From a checkpoint of a small transformer trained on Wikipedia.
Size: width 256, 12 heads of 32, MLP 1024 GELU, vocabulary 8192, 25.1M parameters.
Architecture: RMSNorm before each block, no position embeddings, ALiBi.
Training: a variant of Adam for these matrices, 4476 steps.
Each number is 128 + 32 x the weight over its row's rms, rounded and kept within 0 to 255. Layers, rows and columns count from 0. Numbers have three digits each. The size before them is the row's rms in percent of the matrix's.

# down: layer 2 MLP down (transposed), 1024x256, rms 0.0591, rows 964-1023, columns 0-31
# up: layer 2 MLP up, 1024x256, rms 0.0727, rows 965-1023, columns 0-31
down964 089:107124130138130093093080136115111092060167116051169088075116163106158113123089112111144122109106
up965 098:061098155143094100186155122136110133149064097114115149146148148138156148077142081140177106158150
down965 103:092102132107106150173138151124108139133108095181125149169137108098130130089115062126103153112195
up966 109:140095174130122114170148114119103137157166132120026163132141100056086154084125143163088151167126
down966 107:175110119128135190129102092118127112119129162090133132116080116128161149065051143125155119109093
up967 094:078132184146104115186104101143112142150074106121070139156115153151101131143120096166119130166109
down967 099:117098189121080145120101083140072109120146174130106144127114170121158119130131079109152198160173
up968 100:145113123139100101130118120147103171067139152167038163196151134167166192102173139162167183156162
down968 094:090149109162120158130147109105125095157115119142171137128138144169148101140070159183119173128126
up969 094:122119100100127110189133119131067115095126141124111178158168115145093098125045126147092188154168
down969 094:119160112181103080078116148143123061168164128073153121144148133125073201172108143159112120102149
up970 106:169147147128121154171108091099112136130128138180119190139096182134096188133063145180073137151117
down970 116:125166146066135111129139128052115174114087116150117127204105129122177158093082148135142131125120
up971 094:145113159161134136172106123170128102135134151154119140153147051203122120099060134168128101177124
down971 075:108093189106162155127103175091127172063132153125121131164128133135141143174202134101144074158103
up972 100:102155145107113119151134111108142111124091115182178128182091188079214138140123106123129067121118
down972 097:090076165126175151118141120143093106099166153120079075150094071120146115118137150090125142156086
up973 104:081145133131033134204077102092139197096153122141082132187127124124162076123134112143118116134174
down973 093:112152081155165178132101162118088169120065118091112114191166127082101148178113102100098145130094
up974 109:132105145135095115167170102101105117120141135112104113128082055154164118135174129143084150142115
down974 108:196112107096144154125163157178111118081098114201116067088167135136130112135145185151126130138111
up975 100:112098144173111122138148076031156163107109090141148150115114161139141146058103072115151113180138
down975 089:127091056129136081079134124149145181173150157161155161102177111075150159168117167143110168143078
up976 110:130155112139140126163146097105141127121161113135173129185169112109168099188128142139100161172071
down976 095:088129178098189072138128138139092128128082101141140075158117102048132157119099129095163161106162
up977 101:089106184101142184124203111134144154104095129149136138149118076087143086122134061152143104142115
down977 115:055184102105193147149127110152087118123101099132118104135055139061129143112153141141113071112175
up978 090:084110156156153176141114100115083156145104173158029140135131145135153095060102133152162122151117
down978 090:107149167118059171131062083094099145118162144148079130162167113120121149110080129127087138141134
up979 105:087085120184125148118136087051082183144115111136152127120146170122166140134141061127096122150150
down979 094:082177099094138117164075173141159156083148124189111153164160102121106189092111177117180095103158
up980 097:023161190114129155156098111103141177103122130162087174152118110152144111058128107132148116124146
down980 097:153148122159125119142188200105189088098159132092165124072127140100115130139155164132141098129122
up981 103:143066103167131161157174100139133089145130171133048127120191128187064112100133121171126161207115
down981 114:136165085167151172118067111072179152051176105109131188107096130153088137156110141153152075116162
up982 092:180147170116103107201104112068150172194125180143119137099120081098136118093158157135085139198157
down982 099:116204094169119140100148115131125119146150108126139105143182110142108092127101111128189140082189
up983 100:150033139138162088186206106140120135111120159122092119104154081155105112168104120141144106132132
down983 104:163118113089145195122093180178140040136170156151062125116112116112079116159104130128116140098141
up984 092:083158107173079123124137101141093110100114138133146106197171126120151064172144149150114153161121
down984 093:114143164128168140098162154137183093109147100121130148059132111100099172127167164132136143101140
up985 103:116110167149098153160162092104072100173185097141140136122133132109158085116120128138103127171112
down985 105:181115126119199142105137165090180152118063145157078124123118139168114128057232148178160155132086
up986 091:089153096146142121127186094118121142120090138133154131144195089152114051163066111184156127147139
down986 091:120122101117100125172134159137232149057178121127123125069131124111129120112127115157181185113132
up987 103:111161116178124102183121091132081165099152137136105137176156111145119109115162153137069150137075
down987 111:097125103149141120094105168142121164146075143106130131126158093073091133099134172072221147124122
up988 097:145129155108050109136118105138138137140085165156098129144157135195165128138156091144077155157074
down988 103:112130140129167146145153139120114111141125115169138141128054123129138093067129171150131176115153
up989 104:144061124115091076167149080176138125148121156146106167107125111098145100150097129135108161255148
down989 102:173133086078141156093130148115209159138146143088102138126137112151207139132162092134195090074105
up990 094:116179131137104126120183121129104207138047159137134082184200139144115139102116047153145175142107
down990 091:129104095131108124097162181171133143088123166103142101092175107131142175114109148137099132107121
up991 108:131107134086110095168110088118067148186162108148076135122123081078158097125135110137145129175085
down991 105:114179100128116085110099095142073111129106151162090133096112104086128109130111119167105136116109
up992 098:117101162131161118145096112130131112117058099121140110141084128061143120163189163113158154122098
down992 106:124112136129176131146078181156158073103094170121146136088111088102157108151167149168091149142142
up993 115:130116152095142134149174095111097156081020086136161130104128097133152117140147107131185123157114
down993 115:111119188110158108149114118145090095161102129053110129124098108091122135126052160178165108136130
up994 111:152144112150116131152116105059168120117102178144083108136163193142161116090129099125157124156135
down994 106:126174101099144074177123134116166112144093165111133151139132110117154124120144158091133091083137
up995 117:091127131174128177140120124149067147144131201165098103133168111176136114055134098154106126136150
down995 124:084167113126139191082085172151165109098167137149121111108110173150069111127100168169159175074124
up996 097:157070128140159164132152096126151092121154143126143159121155064147155149113094052145166127131086
down996 090:098164150059129096069157155113105118115184147104181063080070166152056115142133097175043117100148
up997 099:116065178168147156140118107110134113108051122146143099094131134164136072116186129144117131163170
down997 100:031119138126148131085132125124196133105163155048128124141200160102149112168116118126130088114090
up998 089:047081126164104136125115077108123163152128144154083118121136160131150075107127104167110114150151
down998 084:131113131117180143149142202120121126144107090103083142114156100095107133143208144090130141103121
up999 099:160144147134104091143187101142121112085078127134142127143165119155183099163133150139136125146151
down999 108:152131080116115167105151155090115128101181139133135072039134112123116126127170119126158077076116
up1000 087:192093176109133152136090090180115117123118088131102159114113114067164124159079155124141169165149
down1000 086:160161072125209128138122133093145106140138128133098175066088089154161115070158111150132130089153
up1001 096:136145146097093162135156084079093144110113149172142156146137096120117068110118160166094146141165
down1001 098:156143172113095153163152164160137115099179181098139123166132104158112128132118115124141156177106
up1002 101:109117092148079106144097113134097091122129147193132146177125064075155160132180119171118116136169
down1002 103:094063151134097114159184076122171074117168147153135146124125161149176096159127089131193124132132
up1003 099:146084143147169108151165071085084150129135078123150106110116117057105126112121110154114124167157
down1003 102:186134155086096149123132127144095120124111160089168115127086084112147149120097182122123124118148
up1004 106:062123121148177187126171083137108068126083098181143172137125163130151166148113133131146138127139
down1004 108:139126094171076130140152123202134122170106098102107133144160110123106125131110178139088160131148
up1005 104:118071177117100144134136113102097096098168156108168133162104130151115147168106162136115142121192
down1005 103:131074113142121096124156141063165148080081159126119165162115098070119144145177119098121185102136
up1006 115:131162137136111136169094099150095120109176205111066136129128149149132138138100069151079109139114
down1006 120:134138171125114125115127114056129108158154142139124170151151184128149198179126134155126109144149
up1007 113:082125223103131152136161102155109128142091123165119150191142158152199132152119122138108137146181
down1007 111:141111096127128115083106109136133082164137178086075126088089082200122185132127158055070168126132
up1008 105:159138120098145176151158090070124152140133134142175148102101123130130094111121114161142178140082
down1008 116:140115133102125106133166074100055150144051150124148145167129147126144142105176113186135173159085
up1009 088:034149124147096130129180085109143142117122166109093123152205156199140095110126092078138163173154
down1009 089:171093135115147086168142131183113177141121097128141134090123111042149121110134089157131151137116
up1010 100:083142234147163192128168114142153087149064147170145115194098164149123164159190102099140109102097
down1010 094:131141156114141193125087161119145144127096138144134084152104190085098087087060128135148132094128
up1011 100:146121157180107091152150099124130107142147161132167170150107123116193129160153172128112157135162
down1011 103:156136149053161114088099144111118135129086111112085097107182145104094144145139153194142127163090
up1012 090:161149156101069100184146116145122158109182127108078160149143101124175110148131134121140123140168
down1012 094:130082122210162110127130144142088119140109161120135189106143145184157128156174133164096153117110
up1013 106:119157190139091114172173086113091135124136112144141130168117146140109181098115153190131130189190
down1013 113:077136101096121140164191098067119173143161113078067107144121110130151097103148131114110127150163
up1014 096:084151200165123172146075116130132139114137110112137135193113167082200109159138097145120059135121
down1014 098:156112062106138121129157109083130086206122143133105102110092123153136166169159120154128137099088
up1015 110:161150131106161116210087096126151135113141119121106102189166120146147141129097114184161096117116
down1015 122:088109138156111087166103092095084089134113122158095101165130118145145079120134087136160098156108
up1016 083:072067186160131112137096116105082065140126151145116123099091132136077120166183128170057116171120
down1016 087:158142119174117124078119158090165177116118105117170140112185062130143135132089150132087122116133
up1017 098:101098094111109107147102108175086124155119185141102157154191135124102168125110113131104190153125
down1017 104:166164130130106132150117163069113171131072135154158115110101103151113131165112133114119201072107
up1018 095:137114158107109167137187072182096098118173156151095142137115084111097095107123108116128122194144
down1018 086:094203069112172136079147159157079114152075142138130123082158131116137080111172086111139094124154
up1019 094:098079097149158087170144112172125112135154181139108190106166114147110146128165138130141114143144
down1019 104:134109172137091140107129171081102118077118124097215121124089172116127117095097121102180149069108
up1020 113:128150116117163153135118113097113096107104117143117136148154097155138157127096065150098127139187
down1020 125:046138148085147149184185111108100123105116070118079179123103114130118175102085097117066130160163
up1021 096:118125150135125094180106096104135192102128098124097132165101136116164128067148132111159109160141
down1021 103:128194109085106171111168104127085100131104138111145145128185074134105141160139129140078161138115
up1022 107:126139112164151129158131123121091126100149147142081133144156140174145175128125089134104131142105
down1022 109:122114198118093196241146146093133079103149192132094118171132142111096098151135129119180143111095
up1023 105:097109088203102138166157107143103134147131170122129196143179123144096066120113118124102100156117
down1023 111:074145138144128161148132162106178113102079088158181143152117134124175109125077143113117100136180